Weights of a small GPT-style language model, trained from scratch on English Wikipedia.
Size: width 256, 8 heads of 64, MLP 1024 squared ReLU, vocabulary 8192, 34.6M parameters.
Architecture: RMSNorm before each block, rotary positions, no biases in attention or MLP, embeddings untied during training, normalized queries and keys, some layers without positions, local attention windows, gated attention, value embeddings, a smear gate, skips across layers, LayerScale.
Training: a variant of Muon for these matrices, 7084 steps.
Each number is 500 + 40 x the weight over its row's rms, rounded and kept within 0 to 999. Layers, rows and columns count from 0. Numbers have three digits each. The size before them is the row's rms in percent of the matrix's.

# up: layer 10 MLP up, 1024x256, rms 0.358, rows 282-381, columns 64-127
# down: layer 10 MLP down (transposed), 1024x256, rms 0.121, rows 282-381, columns 64-127
up282 109:494518506470553447504488525448478495476435483502517478493486568503516481548526481545497503474525481511506520550476472432495419542454555461469403550496553500459537446488440541486513485495549463
down282 110:520465466430513476522492520492579476522436500518466457428501486468431473494568486539491551509520475575515445505454470440577438539512501425532520530559525543465613582475518461526529447480478487
up283 097:506507509468569540482457532531570554447505493524493519474499495523511500522486507553491524497558514534618511454539472457546528581543422542451509508495489480470458534470570565435591472468473426
down283 098:476476510469490527452509532602472525502498486451505490483493568524515465517539533505500568468519496495523528487539467467467537475452509525449546520497487462516508502463523549531591464439435519
up284 102:533434511450595540547469463476438463465546434453422531519555562450467562480444499500483414460529524508481500441500492441563369496527452504466518495544543534469395482530502536459468476504493507
down284 102:584545503527457448526539550542513483491535400476499520491480543545609460481505456498487550541501434546565458435566494452431519539483464512463532491518496541481466479530479473431495441471496453
up285 100:487551535521505580474418441444499506466484531525498457427560574470510472501482528563437401494526526522486522497459443460535421478487489549486485512503426572529504550523551492492508472548465522
down285 101:522534489567497485572537506523458520556371547551507523427457495465536571498524549456520441442504455458483534472407457527522540529559456504522582520506498474457442426523492456519531506543476519
up286 105:479531500501427500461481498447442451504512482467493474507421487471440504522437567541526520495545561506468474460485523475537499521520536546427492497509521541486528464433504486486458517566523493
down286 106:528516531533541511499484446460432455534454501589459519494546517529449438472461476543508567527511447509428475469542458475537455570496478469518505545485497521579466484416552521551409527545465498
up287 088:451485543500513543497453561439498543473409426476494544495496490451478491499490524486459491518490511589528450508500475510441502426590399491496458404472486479467564532457493496470521537509477510
down287 090:517493488491453485509489521461503522528426498557559492575551510617508523492445501481489540563536511537445559457427504470525410496474549429489540450526504553535515539562510553515584492547455566
up288 091:496500457489480415514499484504502436439559494505480491439472466554504527452472507480466495497525486500554508415534482463468397460470410493510471526466509540502544490543504456489453494478547512
down288 101:525455513530521499487514496526568510440531462429466508525498451484546455530504474450498474420474495548535508445480459499475462606522470509475533489469522524443508561519463533433547523470516516
up289 086:444507481485464489521500504465534508519575517536471509535455440518545600517473526498518494492538558500498506468472561454529513453520513489558504487541470511477575511587485408515543545450530538
down289 095:468518546550517533497503529496463443538502524512482491490522490399575549514521485506450507485438522536459458485532455527527569454522432469531520541482576492492502502543511458519487517533486498
up290 095:519467497533537479488471493483533441448476549520408422492577551582494510462534461532440519499509502444471532528499552460450474477520526503503489489477504512460473446502502460535466423482519463
down290 098:441470480495494519568471522559422555513505511538481573466541509532515520543488511588513513430502489534573557571575501489411490482474468469491440559519466457545552525577506523465518493475518487
up291 094:467458500526481439604486539491504506574520541531509526441448601520538440472506482520534522464443544480538440504439465467487563477522459494486519531493420479388508455460425465473541467551466508
down291 098:495575524446516505500486502483529554517487502495456487514541504475607524506510512454478536546509398475549504439523543477481502516512527494515502576510508528452509492554484523520523490475476517
up292 098:551577495510504548553518464475520520488482499498521477487477503541427502519606493500563503519500466417512412489561473574512440530481509511521557515548516509491442527518490539462475461455460536
down292 100:452472568499432447564483489533484482516496516496550561472560425522443557439522534489471501520540467499525540503472489500505532556497455503554466551519508560525497512533526467506432448448531537
up293 092:570572524451606519503461519601527438467492505528523559491443530495502494410489439531457505501475519539460492538538419489438501482525457477526443514461448480494518438441514569503450526482477559
down293 095:519469518525511497545480485459529488549507486477502522520497477430494509446379526469450447499480518512504443515471448508495507489533514482484534536503499514446508488503511516520417550505571547
up294 106:517486449614473570598609461509542443524544520506496452496530478517502544490499462554518513521482521491497537488452501533477525487498492545475516492491519550502430418514569541504463520482520484
down294 108:477448523490533544501505561484539433536508556522487488556545450551524419545512516525516486459555473492505568494475414417468486556502480561518577432589492486506518503535540472464456542485427494
up295 097:552548517559470500551561517492551507394564401477497461478497485519504504479544493552518454469512565504532495570478494545458459569403528496465515462493508529518511468512523517560502497505501508
down295 102:478489561487582551500493490438527507520524576470546487513506516501443565509518536409491579562498590442484462516474481491457554516558507450568538565542534464542541507523494490498461516443466520
up296 102:449556492550512522471494523495576472440468569545519603518455497520474474498506514448508497512468541425569472513497545514446544425485495423493473495500541503480597510472453527526491514484471503
down296 104:484468467503469543531454496470535461619511560423549520506435535551532493529466436501514463479508434529591488521477495614538480510548501488535420520512513488535550499548472486502467478553475502
up297 101:442467496471497493537565531542485537493534461461491462464417527475576592472498501516433497417516527451514447576540485464464585511538512508494534477405467477490460519502443500451588472454480491
down297 100:549542588506477490534511536421515485469454462484507520457442451482433499502505454510467455536458563553538533520431533404526497567548449521512457521487523530481492500511514549510525526479479455
up298 096:497507521436484492513569477466502456497540590477486528512496539499527460447530476478459534440477541465516535454576564484499527501436463474465446544475546532490461454582553507478505482548503523
down298 098:513566543573506559507537481417475538537474504513468439562550395436518491505413527551450518489493511510465576478520430516531494525506499523493472552481551545492490494464558552478521490503508564
up299 102:417516551567569574393456515484532485427519515541422498444508484499524479528544478447573582466449535469539534442476502548419532506534552572551520490565479576466487484454432511556530498548393483
down299 102:477468501496489458457550515506499519521479574485412542515534493467483486561506523477566567506519518497458620525548466548509488575436464476499506541566477540528477540459534479439570447579514457
up300 111:519495473541565549532516530537559518441498467530485479462481539510490515513471512511472455468504492482558516476469498472452481471538421598465573537549542498466519541478383440497516452496548504
down300 109:395477542553481442463508542478449489465504550533469439478529471488504482512536514453482496479542559444548485464557517387488546513498486529611497553452556559524493595497484584513570547527485509
up301 096:526448529496587498570472553525510502450471522493547473468486549500512491412495434520441527577554452493503548559485525516516525495545489500459516473527523522596498466483479466466474484424535594
down301 097:517486496574505492468533490501490508509451478438472521585569508465468522495464531582466457505497480547473577467458483465506478480543543465437556556540454513534510526497542477388436439510506478
up302 099:550505524546442489565578516488469524523496483471547554520467503460528495468514487434520517543488496518486518420482531456460517526450476486465450476496448489491496453496450507475572493511546493
down302 094:580457611479463443501486503506467559515491509427502535481499556464526459456477510561504513488529517456553515479495547506481616466524470474510515493511529500454458460466496483502511483533520475
up303 102:453512536476475453565537548477407476452477549465479532418475470500471543498422515562472497493460390407435485538468526492475394436503522524514574569558492487489472432566518485518528471430492457
down303 106:459538529400481458477494466495491516521552492496523518471534481419534462436493507467485493475550510487510501492483469503452449528549509443453511473566460396487485568520563537553530488512554508
up304 101:483465481504525483464537529550525508484475423488476520434498507506453507555506525454475527564490489558535470421497562481520515490515489455525516539532431457437519502465470573528581564535429588
down304 104:487513519491511468542529448463505496443483415537504416573488469488484474444472556526570500512502458456484490513547428546522496503533468499482514539498545498502516535513528466443511545512519518
up305 094:509512558520499496549512515551625458462509421542518532505481525408537521603532522495498526490491478434455519488495545519498467539513486536492473463507552535428466430487532608568523608479494541
down305 099:444526517564552456433509441463515487487491518507540548581562490447582522543447502517485540488473536407508543527576489491476560498493508458496539551450560476540478400508520485469426435505547502
up306 094:500538537447593497487495470500527488506508490544485553543548502474542452529463460520551554485475443513516399583476485514546535480519534483556531463517494509510501505499479539397445495482456486
down306 098:514523532471470412454507551496503475510486523530546495519494492553507508469445533471498549447492516472493510479519521497533510536431438498500478396525548424544447476479505481533503463562513504
up307 093:490429563445511486516521408522453520507514540538455456517478569535556521549435521549543470477509446518541493484470559539529531492552491507516473521498569428462467530558464559483507447445507530
down307 096:512489456517447573489492430522449514510560540515470433500503505466518543540467502579513449505522493521560564470525481560473487525526509527501468535527568486416531516512513538487567476483518515
up308 097:448610537581481494552411585450502522523509526474468450396512468534549512478477515458505507454495539518448476532560544535479442461545564504469505509524450471502498513576501495469493482489512501
down308 093:468503442529497490512488529542517478494574560430462520495455389481515516485406517545490532511514512435488554541544537461500412485518481540579445495497476520500519468529504459493489453512516435
up309 110:533507537519426493512502512488433502467536468537472574438497452556443535474519479479552507508523535493493539497527558491530466459483456462482456456452525507484468473510520521491547498474495518
down309 102:543557511537461497474427460565420511504512464561599543481504523533458484445453529456492468490434484486537515548535474485503598496520551533547499476480531555448476438506533497563510542556484432
up310 111:497465521537575527497540471471491527432500514492506509551486579487520507482546518494542524556513470497473510483521525541498539413439519547581496506505575532466520582541463509523486424451522532
down310 104:569496506528476482488510465422517529475518510569494530465467507498474612526486572479481484556463517516519428533498493503498459511519458503409466466487534548478498463506465458438444539470516439
up311 102:549481475513437528516478488467481402439544522485455506535524575509428518504538485580543496455515449487397497526473520546551462467536488519465468471424476484485522444545510497504546490527490467
down311 106:517508464537523540552557468499495464556463432479453498501455557493456506575552501500550497504557508491429502542532430512487516505515450492551504560505558601496505542503505455504549561555532540
up312 095:480473536489487546522604546541481507529521514482521479441498539420552551523432466577543521498498472541496567416511461535512436482497542511477490480482500526512558481508506515459432492465518459
down312 092:563505478599464541465474524544492384493560434536604522476593517524520508502491432481515510487462455427486522511512434554548525478527555529555504523504521569459548486500512547511445499512544454
up313 088:466462505486515473481496471463552480533491534459442505497509507480516465519472451539471514539534396473420475541560424470493429473465549465531469485451576491510456501516492532561496483450509537
down313 096:513473471516454467528522440503496538560497435457502491523547475523541560511497503574519403497424520483526497485504554470493491518540477579513494476430509502452460494482488514512552527540551498
up314 100:494475486473515543426504494554488541521440430454500559393558498645558477426502478515541486516495491479528495468524531512531474488420512472470444445555489524488473506563486528527533430502479538
down314 106:555584565494457539508483431560517476505453547568530518521556457530485484508499513501474463525463545516449519412477511523467476535474430476444500481545546583493497484453513524431429520433488487
up315 097:481508494505539493586504462500514536507513561494587481507499474469539445468505482495446567567476550484517452502506480481491497492575481462521499441482474445406514461533470466540489505566608543
down315 103:459505481528601432542490466459490502565497481492508529511478485465481469424503544505491502564508471416546465491554475435447494489530461506460523500520556538496519535484542517453571515460546519
up316 107:466492506523505509497521428502397554500526484441455551479476495554465442534545442520522524463527548567519576484525507517407482480502512458486484557536537482467463551486511436500466449532457483
down316 100:482471473466468538500518508465480418505454488507532453469516493453386412515516454559546482527417454495459509521554483558651421517429472449536479473437564494461522491558483569570455501542499495
up317 095:475491478438505532540415493517470447500466600459543469552451623461488476526480522491511458440559528468543480506479511447498510513467546457537497514463429466463518520494584474478476484431488573
down317 099:506564472494489498544515534541563526454479472563486420462432504490484500529421598526454494479602542411532502483509581459545483457408544466494483582479496536507502501434558470444521512500494488
up318 107:473496431501485556439517500502560509495537534521465479453521519570501521447515459517513461506537515520524533470576466560511489462588530501443445496450380475437500443473465476598510530514542539
down318 104:442494475544456503536504475573508495525540517516507560499483476489503528415545464504499535544528515468532466461532429547555498476580507511455444505484506524515550486561460452487554564484580533
up319 093:476535457514489477461470492433539549519465539551477494462490444515524473472415466412509479497493542451481442569495485507565476472559499495489480524494436479420454473460541469415415490431506510
down319 100:506443452528555452540472522518517461599475491505545520544555495552494533491469478502501554465556518478548462457441472552537466501501475507496445542480537488560490544463538506520510510447545464
up320 112:483531541510492504492505506492438496470487450480522483472484540448484404506463565491486505535501473474465465592519428550454447493490464543484568500463560471506429497525494511536526473466487470
down320 106:512492496481474471530505508501477484475494503538416529453534520519534457524574498440449489542571489434439467465518518579507512560440540454438562518498514428479531527491511471488533510512485459
up321 107:450515489584501536514516504497486538473444461479520529503542508463487449562479406506516503464484462522495559458559546531456424492558462533500507479489453482488496444444447483538543445532447537
down321 107:474552526609615503465519467512438558456494471549478558514522488473534378510519486441521454456554507477495463540487547520469530542493543484545538520438496519498481476527483514540409520538482549
up322 084:485403542503479484540525490526537541484531536583492446527472455534480565519464395540548521590530515537475451511530529558456510524480504559491548498444593515481545505453566457464494452540494514
down322 087:509462490499545472432455500510559474534487478553577551455503544538548517510498460502490442498524599424514488490484495490505498473388516508529510475532507493549396475403422483481498500408517488
up323 089:546480460493538495549493519516438509527504521440525515555432415535566517556568521446548555549483515538433463530458511498379475583467520521471549542453505494465510563476503528511497490539472508
down323 097:484486463467481485434459599540498541502529558481502474520482509501606557504479490471495534553527539546435535558417553483513509542547498534472579516546531501523496468525484496512439552498451573
up324 093:523478472440528531469492433555466507464482520568535448457558525520483472548423488462496486446493532444446513511522482463529512479451524519583428474584544533485537530543507448504570586532446552
down324 091:506492517534486593490448500524521552501564495552386523508488488523494478485517543572491432501459499500531550570501472505514492485535537491487511481517494473482508492537451509477487451486505478
up325 098:524495497479474508448458553552503524425390501447503465496514500502482523467477473454518477441517587493444505515500482500475496497461455429508494461537488485481508506534498558488486489424489524
down325 097:484527542542536550454494555533430496482502498496454471487496504518477468512411490523521498598469507513483517451481481462456475455422511396492518410431510443485520471423486446534477477514467448
up326 103:439542436503444517516480602504482474429553482462602414511486546496511551433467518514523453459514434546518525514531555513479563525467508513427484471512536595520518511425504507536523465535463494
down326 102:487518515475488526486629532487594480460486570540513524540475510461497443530514481546505521505499488475465484509525500527518483478484504435483515469464458412515422428576522519452528476465467476
up327 102:481496522552521457471482486563556544472594482465546492455507531529506497488500520543530533479449465567464519453444519497473509471492522485518495448530486541537554480495470526485537539498501573
down327 101:503465568537531524429589479543544475416441525494492512571527495491519544497448456597487551476520500499519504515547461499433537438488468498466461529447488484493512511468540487472484498471495510
up328 103:484520479563439503465523471489526455461542530492421472531573540469468517450493458518485493501488471427453505436473499465465454438503529509506561450510517556488453485522455517496538387455479580
down328 100:463443490476538537478470555569530459508494447492529454514431511524425471473590525556467546500472521545538480545578562575440514498506510550504470526516475547472578522473495527512460423515441490
up329 098:498503558522504572493496545465529520523531461558590560541565580545446563509427507546552546488497503485414537512506517527550483477528469446494443487446473484540497451416545612521472471486436540
down329 102:531457508573461524454536544527521481525546473469568542456528558493393463503491443526460497517432472528474484517490415498545542539575492476490496517532480526527507553503562526537462496391418553
up330 092:447499535458469462547572500519486477595453530468504531535523518526548465533515498532520469496480500535437479517497491534530535519558520412569440495509509485530524481455416450516460528498513513
down330 096:434538469438473520540481546444464509472461445503507504476503481540479501502491448505536466534520569535476499483482463478566473522500472514553524491492534452526510532509464505549547477502490570
up331 095:495494550584487508467424465513552462560507537528483452504496537490510478530471448496452439531557472530528471478517448481523513501508532493456558543566474486517480512470521487554617446546524505
down331 096:472509515490450473511541507565446536476524494479481501504531504518447497503497428443496489589438582525521487444458516512533458498589601441515480503494487473514451536540458412457486505515501469
up332 103:546442489494577545417440520500541449517488532593406545528463519460482547567458503474465495499503501515532456488522555505518540424450458522478520502523495512514509540491522570425471424489533497
down332 102:510387450511509583461450530575500566525497517493511470551505521541467490495531504457526563558461502489513531526578565517489506464450503492496585455506482512490469524452485532472491485564508457
up333 099:434503496545522468457514513532533436455533466515506500512511460467511469523515561508476543508505422489529486532465477600430535571540483531460446482525488515514506511465514501454544547423499511
down333 095:548446457518395551461587544449491516485494557477428568488438545526563533503542492506474475466496552491483480440521525461500524406562545474521465473533488441565477478514422483542490539494497532
up334 107:540491399494445455525509546534525486439514430474472463485487518423479522520497506499540536535463487527461438526519479479519499475446505501545449529524535493457555458522526501490516495546518514
down334 110:464533508465449572525522556485508511502483516500490410507458486493534498479429506485562477497469463521494528525463469553534561473479546448501508529482543474544528501534544520538511553529502483
up335 108:494383459496509395534452498481460558426481407448493442533541482512529500498474490494560516478485498485483522463504487499540474536492441506420480533482552469485473518467494441487467464493503456
down335 102:475432473503548512507493479442490492405470509479493575460528523533463479425426604461540530504549527500506525488470514472409502485489535475530504559505539535588533499518537495536388497565525537
up336 096:503516486500555556562482548507541526434471486548560535490577421464537546423448459531546519491544531436491481599488478495479548519455503455487497499565481511490479495534450416508520568446518460
down336 098:492482470527494487474535545485493504511524541504473539441501502523504517471469501504507534539454540447457508455567505506405573579542495503489527467523509535504493573458506470442632542452468557
up337 092:449516528458544550554544513512545572564565506553503528497494483532501495610458447512512505526570449453556502450409456485453572567496443542510448486539435433485478497496506548470517522457485505
down337 097:501480426480510525467537538453528507487526532463567452519556418496569471478469520511534482496459470463527491463474477556488506429531509520474517495529549531450583487500469534458439600432512503
up338 092:524469521521514561502517435451532509526492502521509508545475481531464583475552504480487447604507497516540549518508490514481489585478474546512415544484576488586476511456480549494493461467509499
down338 093:559460546559425524514484495505438413488554540502490489533560458513456513468515486519472442502435524515447516488541471576608511491484500556517461541483471470485497523505533513480529452492498508
up339 104:517499581468438547468546515469477451460435530522437502512491477487479567512510477466548510447494510516505475561449556524442493495451541535454492537482505506539520533466504516488466471571428512
down339 105:517483617504519513504493552515491497440448471466456481441498500549521499511560491466495524466512551466483568487499504458469489529583475488524532539461621499550520527515477509490547496468457444
up340 103:491481469412500464518491456513447464514520567526557519492538483490528503568481569424460510547460502510519477487454533484474489553497472568477449399525549514425535530516474574565465527498453431
down340 095:528501514515461457463474482468474615466445524554605504478528494519484426471550496458506527461524479412527505392504501537559465488533502528495457466574558520537540445510483507529447400491498498
up341 106:494446436546477505490528468461477515526495498544538540507528502439453458524411487508531479473508568462531485532458487462448479526465459524497486415541453500431471491404520499511503516468508497
down341 100:489519535499514411478497414511524480522473484454491463515469638472485565479485475537563465478579474519479531476459499528483522554532452529484576501438454500541504450465496523527517477549553563
up342 093:539516526524534451466514452447491525569446487548523485488496625549437448519522538519491507533491496498529529526505467447550501476456486482443491517493543475483477526483463560579508503521540504
down342 099:439521514526559475463500435553598550525473419564438493527493479505488419450516482501481540491505448413521490557608497434475517546460525502489512522483505517553470496475447571459529547474549520
up343 100:522478486424509520549501517534479460461472474531536418471420541481493482501491513486504469461510478493578519415509577509554548439482502483430558506520495550474566503435562477539521515458496596
down343 099:492512539501530505498519500560484519523511484585450478513520481439458567509451476457592541466529434483558468520533547542532478514470499490455514486477433541515489513438366518498548571535504479
up344 098:552535605418556454473540524485517483487563526511565488465508457520458574478505522448535482565479490508543484557480544511497470498460469572423504484523540468516472507467464488587462512564440525
down344 098:416516453548587493505545454483431573475438532476464482477516474544507565575544500503485452531459488502513487498487552445468539575430512501501549495519561565506597478498568474438540442576516479
up345 111:464555604491586506542536458467494467438574463526472499472487497534506438495507421398443560540457543517499537543508540531548508481472459584499512585504533491445526443562534480473488438486596557
down345 106:483487471520531502533512521462531534491457438488490521497572503461485510558536466499536486474565535499510509491555472530479497489488417527439444475549446493478531486505461477537472521530509467
up346 118:488452539533495544522448441510465553423522426463415481503488499457497555497481524482431512483577535492479478503471526479495442402556450474495534527479521547501502482488514468434457513546532462
down346 111:519418546546511525511503470493499482478495477542408507552534504465529486485565542494496465553485544603555514499514470512535421569497514426473481536561407511509484508492536528468484474495511481
up347 100:532519591480523513473500503462523579457498477501581502409527462477536550437535441468465531493498516500410464489491522429526458504532503427575380514508445525442536503489456481509590531475464532
down347 101:503474521461429492497516419516537552533539458471503485533540510499545522498543443533545498499487429474480481471469441556542531533528538480492417580481494424461482581575588513482460536472518535
up348 105:518511570456489536475475488458510511568463465555479531499452516512515471450532545463478470497524530563500541520580449532503441490493489469460486545544441455438479561525508479488500510543452548
down348 099:537448493501521472482558520433512525490473478487490431527511539500497525461448555558484496506518457513514498509510457531517522463623485496502559463522460486540558541408463523563490509551473505
up349 110:498496559532529502516510494430499457435453528492494503568539491467524513462547501499584518496519479427511465475534482569512493439532498461540561477492459427512496457538457555454577483510438492
down349 103:545464477488518492453542458550542509566491436536502494417549499474508445508514495555441505445522562467527514514551464458503569479527546498479470476563495466453517549502511580513480487503475542
up350 091:509499470445480476489516519564571502476514535463485483521534471410443561460504519427498563469481507454478491439472455537485485489483527560500484513461459461581403567461461477518539477476550466
down350 094:444500555561504572514481551459465624479423451464507538484504464478443545464515511544530422523536452512469515544483462530431512547499445540550527487492452502523475456495514445519500545466447448
up351 106:468541501444514501472443509478463437471522471545505464504522475526541501531475490498507512426482466511505518554486542470545484459469531549448582504442482507502477504543533447536526523513525543
down351 110:501528476419496497448469553520537489446514498486578527554516482512530509481498484483564389497413427569562471546417530568505541529517464495491515480454508561429537417490570517483514512496498547
up352 087:508537535506496484491458472473455524542530442508491502542460563505487507512568450497494501445584539470480504529542458537524505489587504499572547498558545455480575494463578484568505492551578494
down352 095:502506498520468505534548404491475459411498509463465462500477456506491535472467493540516483498506497560494455496510530482459504482448440565490461513455459554521474524493522543469440485442456459
up353 099:416529506495528404482543551537445479543530459605521459465531509502468558504508555498482512517493424422484533522513458525519483505427466449494532473530476542496508493559518512545515496517465550
down353 101:509443500497530550485525529469521518465463537516513508511536467458436490464441487539467521496466442551482512474480479495579482505457471497442507500548546532546517517512430450469540553443482500
up354 104:509472511471464527495459505451472574530532539582532508449449550462511573584535547533490482529489514468492464438522464499548499505461457525476464519505567500432469456473494489530499542489440511
down354 104:610492506552485494446480503491485452492547551450535582521479455474510532514526494505568518560524499500492530500521464480461489463509432485510478440571501505479484470530524465495499468476482490
up355 096:510470502511562491472452528557478501491527488465553447571461489534573487488580496532530536515454498489446596476521490462513544474448420531494480414487503489450448517538579481484515521526491479
down355 094:569480524544503494478534478504500517396495506512493449561431542479449493509522496479499503513496426410474483451499525514451485449529512463515483479458486492417529513479524494472465564556463528
up356 091:475519466537476439545440561471452505574455516501403496503564507464471572495496544500512484485490502497509507487545522511406508539453408505515516528470496476541481453444466528548534476501511564
down356 092:479557500462506590440480499454448518514525528491502422400536565485485430459516442459497491563535413456529516557507507484449511571462560515496468527459526555479517511514546455502489462489553494
up357 092:480552524516504520569512495444508487553521482479512485481542443529545452486498473514572547545516518519485440497456510430576475496486470468495490475574532526507460483514505526506519498544421476
down357 095:511497458499465487451555466537497499504524521492575557533474511513456559520441516478461541518453499472540431524496471468444502576520513499491539464617555504494456495488533541604469483528496542
up358 101:498501477535485529537428472448540433473463473480488494492523491495509544494464480564512523465483450494524536505477507538519477506466482431475484435381483509497518627479448543489463527466456512
down358 100:532515495515475501491431436506485528526466516446457495504505528506496461505520521487503521518502464560535400538419470495507412608508538540495529603479487496473505522542434450483510502516517529
up359 100:509467434531468557468480482528493559555519513506501483423531456484511475527502465468603545462500511551500515472499518557437450517531543504478503540507476501461574489425480499573459460528471443
down359 101:547517511608534533509560511496519482539527538469555471493549520502511513455497519501482489524519514472470509540591468457473519542502518461479482427482554557527455430524518448562504481449583558
up360 094:439517581497488467556533530478518488459582467500508574542513524480505486497457533425505486475481475474489519495505500530554507557475575501529487563530499488481535453448468527529543518473445490
down360 096:450529469528479549552499524505516527518477488547497576445458487541549503526516539483462446436489447505468510500472453483506530507554499506502440514516483555533525474502528508481554468469546463
up361 107:545538492591528501480525525469507486453519432418472428503589553457418442439558497499487528422457436455561478494498512484504532495475453597528498479529470504552484467487570507510508575501505478
down361 106:486478518506480510564468562439521566460562493515468508527439509506479495452486427487449456539490514480512500485519518473480507494514508574584567484491493536484464450515541535524447507569495557
up362 093:530553473550521520427515541537479471398566591496492482554522524492542536443494477518505466520537435526501585502501464511482412506463444500444501537442486495638448486544517496560576519449476471
down362 092:518516477532438535487513487496504490457437447508532494547439504448522535516536485548485476591530456464493483478563478483484512514453581468588497534493494454524510523483584493488469542476494523
up363 113:503466534529490494554453526531476515478480418492568488514503561531518538497447501526518498518490479465584538550589508445582509482518484444543418442482513507571532551511548583482526503529553508
down363 108:464496503513534411526433558439493475472549519532441598414493520552513502512474459522503476512532505483451490463498509430563445532476495501580501529567517497567503495448502576438578527508545475
up364 099:467495507597447566482553542395531475525421469503446497423504436485437499480535501585482528576547531482562539455556527462525542539499476460539494494491550501521473535517424473512527484463535525
down364 097:549539450511505496479493441473497487519517456568515493504463437525422458559486506558519462621495448525459474507475438529439494487416461516505500504496523538495485511564561462445461478530545463
up365 104:494437438498581418541567525487472491501551500485500471401461468502536512487480422436518459431566554471563432500492548444509464503480467463534511533437508482568498455488469489491457467501526531
down365 098:551529481479473480466549523507495481499546475569407470487483419467573588459471559505503516515528519436509438518533486527473496557462433514521528557450478555577541506517499518518419486543581505
up366 093:503504500562505513454455554441489499455453527526497499490486516495418463481550431539426461527520540485466438523487582497487428476505463596540523387469567477495499417524486512471564427509432562
down366 090:456466411528485506477478496492460539507490499499564500444509559500477485480471533450487536542514549507512494503486549430464523483429447491474510520546481475449494485583557550545553453464492528
up367 094:503467495464520469519478483495483559514460560533537525561544481458514497450478554453512450441522505512463526574523496614445509563527484557421611455473517455543498500521485484522433468440458474
down367 101:433503475558485535516487429482491466488524529499497478473508475423505499522537528489470483524507492559488521444441530519524532498493473544560535494561529486527396549548480490519438499462490518
up368 086:476503492528474546418515462500407553457465485438523502537523506573531452544535480498549450464468536509507554520488458419498534488534535529504525526512586475442549520399514422540458493529521527
down368 086:546534481503551576488476520474421505487544493441537475555559490484546468423495502499516538567483524554474521572546501414507518512486519546474500460505523530453454558414451513403540474462495570
up369 101:504459427476422488468552520433545533501471475471450505519518441484515536464477482549462495453414494493511434461498433472502512529561519508509470531446507489528495555477486523470513550432518496
down369 093:480469480541531443459481506493475505469420505474534505491428434429418494456479458515495529460447520496498488447501510520469527488543463488499432455503460448492541550513496534564450491515601484
up370 093:441524470526553522458465449535479402558495506440466586509465422491526550458551463500495490444511481555426478467522520443565479472512420435483505535515477504516397496513442466557559520442419493
down370 100:508598533504494428463485472525502471451485496506465453569549496534518511515435487492494456433464493538523451467460491508493469497522519461505530489527513526528475435469431436555575549544468539
up371 100:497501468549550535534446498475534490507536474485497511448517568457536462491514484555516498575518534500498479464537496537469545526517477495565497448440499485423482536538486569544490526513489501
down371 099:501475529450493579513509479515465549509509422534518476413498475494447402552499479510468487475491493520489492535484504485479514509513536489503497432497527526483524536523447525498518477499514519
up372 087:554483512553542483445563517562524462552524489577530461454540573439450522563472432458548463493455475484463555496525487541429481485510532484472493479527459504532441461561553516496525587547495510
down372 097:527467459537501558522516504514553481494551528559504512388439536535459457542512450507579494455445448515513468484502564484538395516484515482467553535523561499516478488441553485556567503530508463
up373 101:451500504491556506540452519564457477505503538539575455534457496476511488522560489517489460473498415482550531457484487488499551592474463521500516510526423481479494565509508476475563414520447482
down373 099:510476547501529464461455479491489507451498508587517535505523506463495489518489506524494523467496454518494461515554474461550486586463457489466529550471489564534475394489533584513514472477527539
up374 095:529451512439527512520503451518502462516481594516507539470385478465468541489506496529478541542486507560449485556496486459530505538539532457486504461478510482470590495485480523496557441519474474
down374 093:546480534552500432499509533477481461512512468469563564485576487500481492514523499475511432497551477464526499510523476526486438434550543524514554470471439460419418532514518522566466477495524524
up375 108:491542547452488497510492521424534489472456493530533376457570511547516500486544461486535470545500474483514522528457427505550463500525574600550496492489490464435521477523499550529560462530536518
down375 107:591458588483487509517537537496395477471468525480598466501443473507558497480463571528535468453513536468502547501480480533544502483505501508535478491486492562451454497599521459469486479530451476
up376 092:517540546430489536491564544491470613482448449530500463369475513489462507476539485477570455498498424518512549446477460486516552451541531432462516491524492563501435462464517468597527494486517464
down376 104:458458543430428445451517416503467522517511526417524559557483516551514519590450487539594467485550496518486501449516546488490458525487478572504615494438518494474437465552488478541489439476494477
up377 097:470483529449478478540532595478465523493542475529462529456471419539570547495500482398600467489511449487513581527553493476541436531459525523551546497559518487564509555553523502494548591472452469
down377 100:437534486475520466478490596459466501497509473558511507525449437539560455396499537435477520474426543501531532515494487402499488533523516488564507468548502535485465556490559522459467515536543527
up378 100:434506539500474478524427528448535512492538453442495531483561538529460478508449447514577482509456504490609443505482444484543515497455518441534491426435488471492490493465488530476532574563451521
down378 101:484474505486463424439526489586506509534522500573484548518541496598490485473474512513517568474507495490516503500518501430466526419501507496528517521475409521504429521481465469512557475494521482
up379 100:504465501479506505449471516480536486497487475498506443499460527478524476536498519537467529550541519500481555520465469484527505542537548472498521525552438422485550480446517513463544546540515499
down379 099:541568476486486541550478457528448516463494484459552510587472530505518427461434477515493504416482486495493493411509572547544530541484644554531561563580480529532545522467496513610480521509543489
up380 100:491497494494515503504497489488523511509540519502518465495516416483512455502516497515511558475526479506508520541542524477481467514561534463495454532555501515560465527520453497496470573460439505
down380 099:482447510442488476486500426526517538475451531500535564553474469504521533471439463559564545499501432448471570508477433457532444493495481482483519490577595453567458484570500539556464564393437463
up381 100:502473537534561495505523511505501476499501554438538452543464486502473468474533551523527526542438564466416505556425497489523509487494505435536507468550504492418523449455503545535507499502510499
down381 106:462506541462513488553463442472492517517534538515493491525463478492453488480508452464430554476458517497486467410493495414479620480520584463530460456493588520529528533517501437508500474513496483